Weights of a small transformer language model: normalized queries and keys.
Each number is 500 + 50 x the weight over its row's rms, rounded and kept within 0 to 999. Layers, rows and columns count from 0. Numbers have three digits each. The size before them is the row's rms in percent of the matrix's.

# v: layer 6 attention value, 160x160, rms 0.0606, rows 72-121, columns 0-79
# o: layer 6 attention output (transposed), 160x160, rms 0.0906, rows 72-120, columns 0-79
# q: layer 6 attention query, 160x160, rms 0.0639, rows 96-127, columns 0-79
# k: layer 6 attention key, 160x160, rms 0.0597, rows 96-127, columns 0-79
v72 105:475448542537481500534553466474537451464591531472473471535475529508456470466480545463563489516512581514476440496529498461515526491431513510565445483416567570474452397466555481417488531513512471485579529525403448451553486479523567605517548497
o72 104:373566472609522462520415474458469555569446468540610498535478502483576495493449489471553473559468553493463503510565434456529481546552524503504559435521496538572501464489494468562513582523465421610504451418479569523394466471459513472526352460
v73 104:424528388599502472597529458481535495503477467517538503532467465549382512466462556528444485568501508513508438613437574510458498534454538437500470462495577556522574437611533521475487603490418445447491485460416498469459535581501550451502465466
o73 111:507482446450533481528497544447607551422446487524547382484457469534543457384440459600509414506489519462523470541562408556439455463504525547456466627516437500430588466444540473498506537529465551425501534441444511545638478533456508510531427450
v74 094:455509502518510494521510400527524522470489455528526508462587565453508533523462520463500389433579467439511531446511547476417497423474482504604417546528574440463418532498487483483548606449453438526462507470491528493470578514429492446484452419
o74 096:546569434501537500451556597529500466429462445479486485482506471453516569455551390585486508525432475520515571475457473492453581494464452532462448542512467459512435527456479506535563417469487563521648467408431506500573504512525487562570457535
v75 099:498498483462454461481537540516377505494491572525466565406615490641533405514535513508506610504573438435442490560501488542429469444416546489437459472513485458602540500541486613548438492515494496491513527442408523458535474508556537480520510423
o75 103:514432509521528489451476466541514532390581503482608495512435482497517512437522603580440502455458491458530457577501511583476556386444438529430493568493468532514599479533544438523499475483476531554453439490522409527487508455574502497338509507
v76 106:548478489442561490554555486449444518483420588530522454426483618466457530548511522437505398548529422449436540551522511567556522565590561421461477587482550572519487442418447491523457538487424539514405556440568505547468555528527448574557506527
o76 105:448536473535525476540472552556497492517462495501411488463533558515442465508503424536473535580505450474525506462345494498536519480515479522521316564481570410468435494446541518476479409427481450467554490519467437500611427538455485479509537491
v77 103:406541494544512506480431500516519459572506571504519428593626477442526502482513588484530566513499463478421452549516569497515494535582553431530548493495516523569420509561529463536534450501570501538603551536570479462515401491501441498513520487
o77 103:456510576483483440459522503554537558424588564498516474494402489465501498622575523496428501514528550539495547568577438478508452512514604574485561475482647510472490513462429421397546430445481612554444496549474426507549478516484584540552414543
v78 102:542523505498527554539519437479511428390460514492524489495430430352533474529555493495605458486494491525446489486482512504493507440581533498455594528528518540530520514535468500516612536572529537539555477509498549568547486495524419524455447542
o78 105:386594433506422508462502528503525449431559503533457555512495603546449531582505469536443555553500535549591511417468563521487544546526498581491419503508524493578436525427517578395455341421464556496471492529454423452504492516510539546546489457
v79 094:522581473444537573488491592517560492506528508507456555519501429521555454521491536495490547527436499434451410400495453482560423566534525544526578477455518464501458515519482542476533583555533556493558481495510473498397516393477485496600573512
o79 094:484497543546484486447499440534465463515527483567520518467422507469464508563534432399518499511431505566540516560523432527439485607520456537424526499593528472498507551531535428456525451524541430489538509467507545475505592488403490569389576483
v80 103:595482469375505576495581451486488509475491486499525540478508447435590462595519494432529586501466410508450452523577458541483574504536454424456493506522508574509453521396539519497539536520519600540620542477528480552443504619459446503416494528
o80 102:429573460545495503478570487494419454486515542459478573502449617516406530501524495506457504541506607534552519503479553484416504576490486548510474493521612532474448480502499447462549418501515454539523513606521465494455515471430579557451480456
v81 100:607545464477442534456468511549498490441574489445476494459446473478551579529551545497560574524478464447462463515455374477427445511450538578566481467482507563460478484456561460527529440642533441599544414547462580519466510513494568474569516522
o81 107:476506504558544525503463440467477440453550501547498521492503509490499475457518561475524539579523525593555464553513461552517572483459494517450549543544575568569556517633498537577545498464496531489569590416544482452462552506470553462438530549
v82 106:439451468546514511544517408412442535417570455507460465467465507454539592464527479550565455442492493520477496408466508425455434498540502476505500509514467414475494434483509435481552525450569501519524433500550548469487537486495503476498524477
o82 110:481616473508603475450486564484598467439482402449527541508556537463480486492496493454524522598535421435519518454452507450476547518446521470486474548462503468559431490481487565573560491441421482469486557421497552497541439551421471557598448542
v83 101:451481539487578436580431548509557425381417506539470476406626513520399545528514513488453586485554488599501517446487542456542528443492500581550519529505445471504370566501519507488464455483511473463601544485454495455553482534537486490545419447
o83 103:520495543559511461467417449551468600535543478444559494525476476399580542480509457477461543450481442448484537500500535429497498473523470422552525427507494476537492541459507495557584520497508554662506446482518506519438440445627573437501460536
v84 104:490504599514473474448579447493439426444502523566461567364508464542436476408511473530469496531478467492537582543517533555433539520451494468562465479413574381503607552438490569424440594491497516494469594538445451534460492507477498619501499507
o84 108:519447458526528528546468465563482452526484521459443559540582554510461514484489472462533510446475537449371445433480585487526491571450427474475572471497412489415502411578518478515475524512495472454542425507569518503422511415455436419426592475
v85 094:566524513371527497429550487542456519459492527541475609422457493430514445553529539566560558434616442575500498570543454416571504437552553503500494458486510387525449527439529490525486448496510414480526584509535515464510532456582472551468514456
o85 099:445491553496473527500485419485462447431568500439445566542580584469474500531599515490445630472445448492461526481451580507540535548501495496452453442444554466518448487537474600472512420442540494554511463599574415494442520531494526486439619516
v86 103:432451428496519407531386544503506506531495614546467428515552528456521490489426478434479599595524526461531474475516404497465497536483483461507526530546420519513474593565454389545534405530491451433443428479530539500525466548543440455489375505
o86 105:539521529517448448436515557544419584506514467538562443483463475489486504485559479477523480488609524521510545547416480494444551434568489462621471462596517438594457608376550478535571467549493555560471495508496489511451486478627586492463510564
v87 095:493454459538571569488504431483543505499533418497538517542442511509496567520542612473496458582437587513428505458504511367558416464506519450535505562464560542465394348486510454484527531491551426473420493529456541480553551417506503444526500514
o87 103:520489486479515453509428488527558571438474508509461514520510460527537478476513436600511442549486420427449515537555459510536469495441564516435414512446520480480542484494485572497519527533469568373548566429434509519644452603411542540554479556
v88 094:563544456548508440549547535486553515479464486453517481548508476526509445568490452548570537445435389474498593458414514487541427508416544539485474515479497465561533435413453434496558456496520513513562434543491417498447496518436532437459508444
o88 098:458460440496544501498614464518514475466412528478568580493488481516492547531549541503528484439503494522547459450364484369487487423537516464522473498528435520545610385498459641460431510475558447577548444412454589525432505548544477504568428499
v89 096:405524434584481449507483534461537411559515569436513421506449412474460551475498493482566457595514576353540509626500515527472523532452541497490474602550505514505568476525501458469521441538451501442548434470419465590544552561523555490479518396
o89 092:426508465503531456511483524417508584497479510545549374529452461498542436504440446596523454582573490540558399573611458450504521418477532490414539534562503573541574497518565508545469520544507479523466553497499541484506531523498447468515490487
v90 094:465456454505489497456526485517548392516459427561453506491580494409424591407485458491425464488414466504434470537456501416412482518437523498513484550578546580428531531550583567482571542556491565520419483570527489484546453593426447460521468423
o90 091:565488480518494496523446561448505512530508430459466479499424449488480516523409486638561456544451573528572512420616529546436512507544469466586523579466506465505486503418509421453518553538427624555517520508393453477545502471548510520597407473
v91 113:518476570449456446482636494490448461499426506500514424590439445506367474511487561537530530447490540539484547506453554461582392553504560486473624607531571523526462495479459440510506430495517465508546487491513520514450460474486455521537519475
o91 124:511499407497446489483575466497430550583521510477402534488461458533484482580564447565452510521484453570576457472519449481488521599491515512491486442538610445560509608437555580438445495470573540456549435538597566539437529454529543598593564483
v92 098:584531533517495520471490541530489493463570398455607519455521482524545413543473469523544520471526592403532472511582509505516432491471536492484559530475623549495564560452377492521534389543552527568477501551470592430442532477468439554485538483
o92 108:532451491533453512479496443490533521368566543522404527533561530521509491469574563507465566505498451520494473530484564548556557520438537598481433455436538530533554493548536498451565443442487484385533609530489451529515515482450473485518694578
v93 096:482450504483554439476449503475523499448520473469425524504419590438525538473526470484531449474573567514552480454497484513458470452563520459626451514489478440415591489413562525457477486533523584539439472498460554511497489525578565564532522454
o93 098:443454534563463517527505522442483436578451435528499534475547481519512485531482474391579575548476483519485516493463510436580582553519454491531558414461482465493403465558479596520477551534557399550621518512585513428416560547522463383486554523
v94 096:525515568411382387434525473545526406469522483546425538436431436537505488444502495570476450453511504487583474510543576517479490542556562436646501512460479478453630493475568452522540517602528480521449445549498518489477479552484462522468512457
o94 096:441505481546503518532502463489462466605554459500450503542521531537502496602520497401565578457500589502424452568530525467515513549474402487504594403510500538463460492531457514526500554488452535478574586510590462473412498439501470408481564482
v95 098:581496594502554580495553537511509554493624571504451572401519485498435522495523518481478523484443521472442515559511524486555526476532480548532455543424535432553562535441504505521445462499500597456402515507490572439645566498514476444516555520
o95 097:486354500521457520523438444516467439485542531511361513553556504599497435519492626474468469486430477480489478554538551556589462428471591477424528441401570476402559505545548468460450566491499506407489487501520441528556512588400535516507599550
q96 095:537472534429553558452506483552554496484528523519558538421361515358509531588520519409528536464508456579504502533564502546428565549585440460547487537499445520444480505580472506484478536456556472509456458581420474555493556418576515572505561488
k96 069:530457507588447502500526494508540515538503509597471457598432525508484560503490575467504489527520458498497589476463458465456479482512493390421491516484556543532424587539510520544540494488614462434457439489403518469463414570516604434609485604
q97 107:482420429457491609481524482476546438441513504427532451506434494469559449493602487482506535520494459452459543519425562470538438555503500435446540539548480575541568486456449541532456427504570471503544514449529411544372545475469425506541501523
k97 077:553552530551490489476544517506512602532540523429496556501466495447491518469476518431471539463543493526517555466590479526474582463504553442528516394443542380469493466576540435485502440466546477411481506534480539506469476551526490458515495469
q98 073:517500504401550447388387528539499516496527558565535450468483509468452515534480529552490436521404474450583485589611614478508500465535496541469420561428564491540393475496511485507476529446496491484431459553539388487582551479480570489537553478
k98 077:536624554506546500543484461551474496533424483510469585439469529421520455485560451437598612508539578488532455558491467462518547533550430480474462496594471493440526461566556508548491459507425524461552465510512510450522498459513431526471427537
q99 088:447497447514498417488436494471491388517564504623486516542495460517462453451439565542456443561458578534517478493497575463518483457533475550507455514563512515477477449488550446427404541497530630499431460493473493446552525464511528454500468482
k99 090:581513567516502586511502401467417465529485458529547545443574394452510539526562447432613530432536483538503503546586414497552636442581500449529419458489493565472600571549508516478484504515454470388559513512588474520486540559514402546418386511
q100 081:487586556507594574449502494512460522409478554421494419597543497483563506497517541531488604530489572453465465458473499487526453564422480560528456516499483484388474478473442547417493552539561488442503558497518490536505451552399548469499529500
k100 068:477531500495472457562533448460506533488581414431489532496476533472397449456367528511471419532494578569583490524478472427607501474531468512463535559458552526446472454569462428466521411497473499467481560469489494471496616485483530533481462460
q101 070:494437441457412468455445558482494515486481555473509590426519496556450475420380476459544435535452473598456538520494494510510605459445547485449440473509525476534565568500577405584469563522474455521505481486508574516502468475503533524438410390
k101 064:543541515499478482450433550501485493427535531373512509506429515490441437574476486524458564467484618547369392509450468479484548505494513552437427384515468490497501431519451552526435542490419531480558581557580506546525563439549434504471465495
q102 092:487449505511496508519516587450514416524462514519491425562435529530511493471548481467507453526563477518492492514414453498438470462555574495520506580562537419557543482463447500491534573463468473510472549525498565501470561519513515414460516563
k102 097:535500522491505500535474537510541519570456518575565507429550446546534499571496468472582530500606544562573460610485446518504575481518597517537506507594543467549503566488529520565508384485442495497524450520552408528554544484566394547423455456
q103 105:533460584444506467558397492539531540457527481588452401511510495508478480541450461533469562523479534546567492518463452509367470557600450583554488523519574500515507483591535657528408427558564559489490535534503468501661502528502491458455517415
k103 102:483460574481466460503409503503565460466491509503472424511531425466449479506539541445502516562456516563655476457465548545510466475570466423565552500566477509490489472441423589487623454562561579509466498436414516557445420515463541539496479465
q104 107:545499503410534498577494516477517615451544495533485544486402487475445499467462477480444563517467515647484455523506531562463437538550442490619449417505483545481531385467518509479443498423417456531590518564541489467544520474505569578459483431
k104 115:535444485517481496446451530493450522466531513543496499591520435468525427527460489470450560519415503606469511459590531558540561530439426455513483452514480522557465449579462506473550480490509549533503489560525504602548516411568591525539526425
q105 106:530500617587500463488644538554451516542562400528496592445560547443548464507503529520425488528515455516543452522420482464497429512494455513449458513448452501491369535430453549499615476504481510473379537519442460498580541555513522545532540496
k105 122:524485459546551493517563502460540594547581471432529452471446568467498481476524511541450494491488466473585413523459503402480437554508515484419523432381438384489470434453546437518536506579531528497457560545447462500533529488506461488467654588
q106 097:480572503545495542500419432585521491492474401504509517604508495409496486562466484474585532620488574482550505513519437494543612499544462533555510552562499541405426539562580484482453462443487504417533440495489498438502554511418452534500499434
k106 089:480522536594460506520502486559529571416475579433543519540479452525443488355502470481459478438524482453471570515558468579469444543559429531499475555559454490462413491504480447425505411530521508421485551508502534457453487555422515502537487514
q107 113:561506532453539486567489562454478522477509410437425455469530451524520551493566401481396548463515499571540469485505482558491399605518504607505546492532527511502546479660468507499452435481524460588545559440475466563493501452421548513452525497
k107 118:513510531469426506526561424358508547571467459556530546464602421488472444406536514452594544522444532563541520555529536517530456517516422479561532442542477590463524428558441594508485430488435441543532585449441513493442525488424458540444445489
q108 111:476563570538569493478440565527546449541424584501501559583464600471430475574472573484461446430461439496554581564527519622488532539488425410603490509453479529407542449532557514444553572496472589520438468497528531505449500430610383509470509462
k108 118:570505559433481504386547591552504521514416484506488437518458479526415514611542460456441517564536516492519548553466531640488470450511487499524424513493520533515428390508462414483571539453503593504437421449486595475458494389523419431379543527
q109 094:499529527527524460445533389546467492502566630446619484444513562483537464446504391588490439544495612467500555553495603507527477434520443530425616469514434553487422499451584504466456430480547540482528495525545547525466486477484499543413474554
k109 118:499597630470531505471508517527562436513575534431502569542484551521469451519523468543406491498491477591454465499448522513495441522389537513474496478472444554463464575513497503538418579464524581459502515499501518504473516480452429486433554634
q110 117:482492444494442507438409473490531404509469584533457586494607532487548535472430378421485419533508554392469468554497570475551557460603419469518588519457470570524467496556493486501428520406490480519551481488538537509435559514529508473559464584
k110 123:425520476541529456539479472549554490507491473496596586570544517548512511378477531603544483461519541414400410508506450512439474546449428571536513526481483600586613526519526441514422581522468446553503513521538556405462525478448486530569454561
q111 114:543559536435455526633492482477529469451402399487517493527481422496473441502564446497483539499551619572512480448524473611579416527458454602525374465434553536497495472509490490497486435463544525487550506513536460465484440502430542466489479556
k111 113:483626423379479538537478474467536498495556451485493503618439425473524480514565520561541505532399572443512513483435545544521529471519407463471522525453439524486474488452424545579532495473582484490527447441482565495573500482520558506514531549
q112 105:453515468572542520386447433474547433368466467418482419522477482554465548507516519532505518439483530569492507533538504534543556467525509499570417537506451476444659521552479540555593428570539544488497584472502451516454444510588477466464406557
k112 113:534530483458458544466428416502484490418436463460477448542487460564530459573499428558597508562492502519459483490514603626547475540524542471543506579543436522475535434480458550502517565511403544496510432463513526639508488469499534487507463467
q113 104:473452520533475453538474485496538405538503501545512401509492537582489444480574520463491426551441547505530484499461575568478336495556497556502544541435550444601451476555513479527519472452529506463461428598416478434403433497487479453567454471
k113 116:491550495466434518549531395543496468541517446559453483487507426481538554537484462586533528493465446495605667476442551538498409495458437499485488571424522471567485598433437470532551525543641532566505462487500549400530423498498525420564531583
q114 092:485605494469358527484467475540499495409559454462506572420542442550482599516536505348529583555550519532515546484516469506451510518546436476491465420489452536538460524525470467487510480461535495428515447554547470472494549577447463577548565494
k114 098:406510524473498449528448448475507612427616488409495471504483448501503592412394495490490509454418444459576552488592498585463511533450477503511519535427466458578520527502498444416527448458535468480501413561535549474496466554455554521599543486
q115 113:470547499432544523528532515481554426465493537538506481617500453494513576564441566427474474555550559484434578417531486593529481498502491534403385553580546476492481535431572458502499501564517537449437416512396459473474497567589491484471497514
k115 124:495596447449492560529502559447507523446466607467513451536423437451498477505434474492492512519469484435543502441437448542528552470565611406468509626449495501548440514532547415536465535466558479416472477454514509563450458573528528461545497422
q116 135:488548531523482512380389463534475504559483526469535516472467499525387455543533489520592517499501397433522458457474543570555561472516510499498544532441538504532507471535481409504664534577463573424566465549477474495445489447492435509560514472
k116 128:538513619536475481544545363479447547500458490458409468461537576497554532485516433514582495462584485495457568531528536567499587488501547457438461500441581455532522570493378475562492449506465479464512427439492530518511442542483346504502489542
q117 123:447464461477450444422439494445513524452554560533437565588419551439425522495453496474591549529546463568507563496534506498355519491495558436585496576575597544559491488490522572522512448498477499538548527596464506485508459452550475565470421524
k117 135:449467495539495455472470411556541411449471499450464424543517577533530531501506474509452461518571418505591513470537595542476509485470568455548452490532551555530455486486401528480536458507461613471481384520523472535490445440404544481588464477
q118 100:523467460466547399497460534512514564534627586525523537499509572551493499441443371507481501467509464570507512463460498465476486546470501472440484457505570582591514483400548399464549525449432453575569472551458595466526536513526523577457558441
k118 106:569595525592558459470421478546490494439508506591501593568454504477594414453526486493520545452571538426449458506566432526476575495568450477490515487481540490607530536498582486463430561497424546463487455532530463533515522446520539576527507504
q119 110:440561465442519457504451453572481477437514494438484493527494436512420398514490424500525617457582530488518480421464538474480476480474484526519463416458523536491466382490543575624486441556471555473592520500427488454530574597541495430476389557
k119 124:539572447452523455499430496473583398489529474457528462558436514408482436422510489499448500542366569414567415488485556546492477470457511470468514471447480507436524463499587514576516516517493583519564446465475477536466427518538445538557477612
q120 114:498458487403512589518508492506534462643461402469519441471459470370483477506540495437486536437471473550503423535497538564549516498598524388474519514485480553443577447530513561560436584481502466523457493550459517563470524395471544475558475562
k120 133:572430474540528530477504570488542498551538504477514540462509384371433467454453542393486596439546399545467499520467450451499551587496526450508488454511529495439506571510564527480475472490525496523579571447426543514448575543468448408513405495
q121 101:491521460522502498448611501486401481454553584419447529509457606560583429509510538563480461457507546455505526580507535443491490519396459433504554581495492577489525425477457535456441532410578464501490465496516561498478421362490498548534526563
k121 099:406464484477534421496482494572425382485461482503459499480570548508469546594546469499535480542532482505519518520472542423487464526475411488541542608537468578533523473585473574472496535437506574464464471511532389485533546358390515535425503458
q122 117:513559480550525482515481499490495516528444455529477521570524466388410519441409466501448430618435475459449438432468491463499461440510478594468462520530501516498465426452490543513510415523405550611555570568492450484571432567509532562445472391
k122 126:529520518565412586485447618476461493465534506501466477592466530537480547556471479529390519480557502566391446403607524488556501505480510461468494334532515447493408460417475439576491577555519532577455445464496484556565478597556552479501564517
q123 117:503482545470481558484387469528514514558579521477594484429446506397442478526544470430579512484423482538483456512483523545433527539513551430447630510490490407522479477531557543488502539558488492492494590521447555573490560515431515513496525521
k123 117:562487586541509516446440561543608391515569450519554517465494496460456464454526513446458600554502436611604542526511533508520526568463604535478482418553521454521501582479556401506506454527467539570520547486484604509511449480431521453434460596
q124 104:499548510428490538509463523535463504574460507396546461543405537386522422573602499472516552472519594430523553473452494492449542522460553514509421572436488552538490504457463544502512483500551414457543444445481424439411496568403526514503517619
k124 102:434517445483539479485504427481473455451493421448439543451545447496537564531523529482485522475568487465589590476605510470487542480517509458446509487445447495545483582529498519539571452546586549466600442478453473520528537488394543520559473511
q125 122:483537519414522454535522459437515487406640569524557444402449434452612521519557599510460514539449538491482501459475428592537428521451409474448479492512509491420532567493538494521502501578497490454436393492493502523484519510488549525533468454
k125 137:533509573444538527560464507469553526498543514486495533427487466430504522513452468583477564485485380572499480436535457456596560508472523446487492574479538560626514569545517508501427591428572440468469541447478529515507507471446537421544464392
q126 107:517515502563491458605483526512491519423500390530552478481520513475522482466554606451562389492380498584512497572543485519480517530556543506578586464527413498558506564507502477458464490417479488496455484501516532514521564525545602508486570424
k126 116:534465462509412509476553480549479501472544512509516490548433465547485484463476518565535515528408493504586578488486475585457406467506430616521528524498460428574536511446435417425564477481472499511538472521516517495579524464531592493476616442
q127 102:509596469482506605487514418476483418481448493500516572570547498483409500458435463577502513550540535502467487442469440542450511462469499545384431449406498454516565408595481546449393475423501455531463568515514507441539520526468488534556531501
k127 110:468464476616485514463498514460433569480478477529377563531526493459489573456587534535585443397459555437414559447498513444532517468495497477428471445515579439503545490618508467505496498499510395507487490443495499415463492595506542485506489545
v96 094:357436520485459527480558447539514508544504429485539583434461553510505458482456515608563390438506537542541495525459573474460509510431509495491515464489541481531478434464421437496564585467580491548416518523482454406503453398487534529483490586
o96 088:626526516544485435633534564466377395488495548494447435489493501521470420484540419410519462521529521441505512477470451475454468485620505510523459529560486581498502537499600497490502513634507534577569522484511491529517533552501446455455604509
v97 094:587518475489523474530425463463462468443402512480495562504608452492518455507520523502507431486549500477527545543526404621539522531523542492532408528418523562538496519537525479491472438563448486514452448527512409486601515507488549557570423356
o97 107:411430458505506477534507494542585513454466502505564644500475533538460450541439504511503562488473556549472533479522567453479445477497493533518516429453426471479468521572541513457383399482495520560485527476454503546455488561522449522484520530
v98 096:525596500540513470367515514562519568486512453550451641565394542499535562391439381537438475509604442427508524503428570521516361521458477471451496487449493518464470550480513455436512537564480534466474425486524513543499488517500486476503596362
o98 101:592435532485501530540493502490430580532523501438545444491587498497548540625562518487535448521505454451613495490464396416429448438511490507534513464510579397507522437545533503617465579497460522499559477539493500559484492532452496378496522596
v99 092:482517450485526532493478544559526568489475387537513565524479407468525409563511525498504477628523484529540496584433599525500544488519521467500476478496493460518576466542488584513395452500425553449508550446498527460504476549446496513547476526
o99 087:439461520542415381470531466481584433381540476441473515525512590455465541474437425478436559452597548487437488457521434504497539461433505473551522497501575477476499513549538414513529545448450445580535463611457490508465485522564495551468517535
v100 101:520457604470414487511394537518544463451447492549468538582517434534496537545489519526595549509603472500479481550473468480634575623485471500583485482448490507466360528460493523454472507513493461529452539535588573601480461579527433496455437412
o100 098:525461607484556557502570558461530502457564444368489580496610516527490472522461478435456548490446563483533448487449542496452525436417447490451410513530526444537551521505476536448587535481448462362494429465518532522448532468524508494554507516
v101 096:583486495586473392502522567510449521576539472502523468572541359492499537415434486536473547499509627453465500527506449528491479575492480417463476504526523510576497472465476560414515565561532580555461470521523508438450484600453479510497461547
o101 085:510479533430539543608445403574538447551372490462499498477489549508473548546487485552503516514519429548532478478456573456574608515509503454476575520495481564412439485534385468504494489488460492510511420531496484492529434511593503428490480443
v102 099:485452459455505462525503482557527393418482427533506476493478461478426515500429466466537430400510398459497563415550463570564421592498438510475462525558570369441560450477418520559512511455526479608436515490406557526478512442571485625472531546
o102 094:501598596454503452486536540503471547488444449553479445495494491460547388547558493546467562637530531439530451572480541468504513529531463450384594524513454596469445492484492537523462578446493552549553478422484495441546512518476503470501469492
v103 092:563450399522507524482539520461486492517473585470530539495503489372532566499449462479577539557557530562466477483466570521439502496477549436547422540503534478536479526501483496570582470535497428411490510533601458527513529492546464564424401465
o103 088:462569556449553492443478384496565492491459479516453557523514539512463452457446618492463567462462505511453541488436473482527570463547427527470586464487530510493448396520511508403435492512427498508496522508497530451496578514391477473474548530
v104 095:533518449488537485422481449463548562481506434540556506457444567556587508438455508502590505499550454512443553599542453557523551470529451456514594488528418478552505473580484453515468467483555456442442513485525473507493502570477456498490462453
o104 093:432567450552528417488514454489574615445448553450507622550553534539420456523513544535504485461497438480498428422478466496519506533539530520496528418558544559439487449578507496443452407504358505453557475537421482544461439412524521512528503514
v105 099:531551472514514473545392432441479462490499510508518512451459418626445511432494406434560488503545497439513504412539470428499551466541478553513490475548501521501545511457574572494527499471516504511535468611458482410508524514520406491494425456
o105 099:537525567512506468477563530554537556516538510425497499512579579561491484584458556430506509482460536472393543577506601524497419479580561469455523423447417540497497500545407473451421445456420534480449575506521602473594501511584482467494526514
v106 096:390507528554452671537477515493532447466484472478490512541443574531390394440505500451519525553519570520582548578467475469488461541493481471405494558492502466495510494385520469458477514502446486459501442565571518463617498510568434536488401502
o106 092:558472542404472456579520563527474577514510568500458536564498520493491478471502467503535435434513488481540505429538504507512409529485495608533584473534505570474557557548472549480479563560579491456488548472554572460346540438501472455547411441
v107 096:455434550502488465586616545443488397530491484573554439480527579456494470554440498539440500497620588517489503535531496602411552536576534555556541429460431409475553485527505541517519499472567527474545514510469478453456475495398445430464411476
o107 088:543572471445499482443582517551551489543499468561377466527547546444456571463504441464495576493450517439504465438533535536528464491485460462445493538477567559586385505428485470470549526586473477472454538440567456555575518536557498602509622531
v108 093:615492461565482452492479424511408481504475398480479543556479569425504512496483510466579478476572473500487524533465480546445443518421525519529563485499514516436479540523560505434501554416461482483502408522492585533453463526530511489514631405
o108 091:518481459417462500396458480411485612566493512478575575450485503508559563498505407458505528450472517437557511451451532552522524564498532492528521484469509539468551527527473472577513504563537474437500545420498380510489479565560450493450424468
v109 101:481501548445484539542408424504400541469537518512551552437452376440543506479441528547603426448505476441516461538463502484558610529483573358499437525539422486479615522517587523565553453516515502548560539579496457499399513529512509420443412484
o109 096:461499499542493511481539521476564570479486448361417522534526555501550489530527435494475560554528569505423543442599545465475445508545498502581588450546469578535525542527481463499475525526350444452594473422527523507596497489484525534478538496
v110 098:427550457487449544513514488497556511501442440536523489564540435467444528517457480506500423457405436545617501545449449487423516483459509431545527431505470491519503548556475394470516530473505401536508544398453468514470454487566507467456528560
o110 093:491447550508533443500478463568524567566454586601501555461524506524596430500530499515504560489570495389436504454439490496570519503435378517495470471544538512482466514536458514593445515534429492505501474520481478515467495482498509491511541497
v111 098:469568489549508429416522534545461429490425474507583501519512518528479476503535544504509519454512443600491471476507465547485587547510441470573556528521493428513510562575472507520429501493380521441502442519586588448408482496563503463484524496
o111 103:382538504519433495575568528537466615583449470590491496493510534538474514450529409477461479499559432532520430564531525493546529413506403510508475408575481558562537466468494473504448450520631462504482462421479500522510485459523484470557406491
v112 093:528434503503550590546461447437462440523573521501577538407485401519403558519505504407604463440516622515535499530519433533571474477479496400472577498505477467566539549497525504578406455468479475416411446562483504482578423455562549544528458500
o112 090:521565582481455463476463548506502515557480445504497438639514539463462391442454517619470492515541515470506528542527528550488549497453523587458550487598419539461505521522503549411474472477541552555569589510543569546497433567588396449482425470
v113 091:604510533499436537519494553459540543483513615497569463606534455536419539585592463477535522582467515499526520548497474489508448573565391528530480554464421507511530589500433600450501591395410554560502554544503489590515507512628546528508457575
o113 079:428493497440551520471535488518467474530499384538544538463607529505593436524424536486455548526523546581491493435488490515547553426483533513563511458389487480407455455466495529466453565577515362439484499420493509456495498553484520513557488443
v114 093:521602513474496476460450572532455505534467400526452502542529552503443422494533488509446448550487445437517482482480492372455488549478529414439560440427528440529431528472439504496552436541485487503531574568521512450524547426456592458508550425
o114 084:534553476531459491535555531571472533548469584386558501446408476478505575400475468383606411545466491514462502525582415554500467441496542440525491585474471440486593456550578542558434639432489483460584502519552532566513504537483529543486475526
v115 098:437472413528489499509452583461444433460532475546469411571426510513475414481483520509496386485471484441493541448437516526519446479492464493492445473485482616476470482506448589521518516513530593483494486521439600560495470580450460503478567558
o115 097:494481499464530565442510518634450559439501602499536407486497433448589503512455569462555500543599501553587456508527436475467558548513509549459478573502465543497415472523499475537481589509446413572514553506488465548524534452513555446611495450
v116 090:534602486511560486505418517491376462466538539531575475387517445561490476508545473449594481469657510500532465521472496474569427540446478499499497552510575491520474388470507526481467495484445479487556445438584454577503547479505526525508404541
o116 087:531462510453435542523525422557579550501509500602499553570556506515537446532475542516431513547443514553498469530597581539469548463515506503605431431582454495402559485508520489484432479513557507448479500618492465460479453491510506457560544537
v117 091:401464529485465536483480512494542533522516588522491510535512536434509487488535550563511469518535521602564531465501530519590359477509515386435417579501493546502503600507549479458538508552561448493447476509473517462510476590562543547555524525
o117 090:571432496536503428509521511520457460474496483565504430581463448478524549577586425554537457541543533384496441498494504422447540509483514474542532467486535523459460451494500550497552527468514577443528495476518578546501509531450505544454463548
v118 098:518523506433483499502511482496555514595567569471476510548448554501567588484429472532554450516454442477444510490493495578515461512535549520611506461436445587477401520589534470410567506558572422607490508534460527520500455535463444589452449498
o118 093:490446502517581484385434487509437479553495467462599430451532464479505490499446543581502471528457553490545531504428506488520458515531518442485436624439575518596517528559600496457458537542472515455434482442543487492456397513539560483469562611
v119 096:466497499502506523505530514534463527457458547509536506518420476547463564482501473519445456517479427580388557485391489541494478449462498509462553485581509607486513548516507589497499467480526398436597516512494444477411572408479476431525511450
o119 092:455440568449437422430638509517603486569517527506475446525530518492532440539512482434497472553582531519558454531484517409504463505449400394444426455524447496549523440501449438575540487505567613510435500557488501512539444518496529569520527537
v120 101:480508478472431572607394542491497545548422458487493645554608493529586375480479516463543524426449518523485531475624430538482461474460508451510531529450471517486443517496414381508524568522536569479585612509500560459546452452498485487482510510
o120 097:529526421591591444480564496594513566490416542396523601457459542422474557437352439492444531523556618492461498515421491416511560568514492512505548413569546495511505521463526486546519583549540555486408505434501513512471465496439499441532540522
v121 099:518496509493510510475559509560465507547513512473510541491462368445436504504534457664510486588544526441560494473493580539434483467483516490502435498523520593560433436523505482503470471486448422522509484505442428512579537566570531432525497492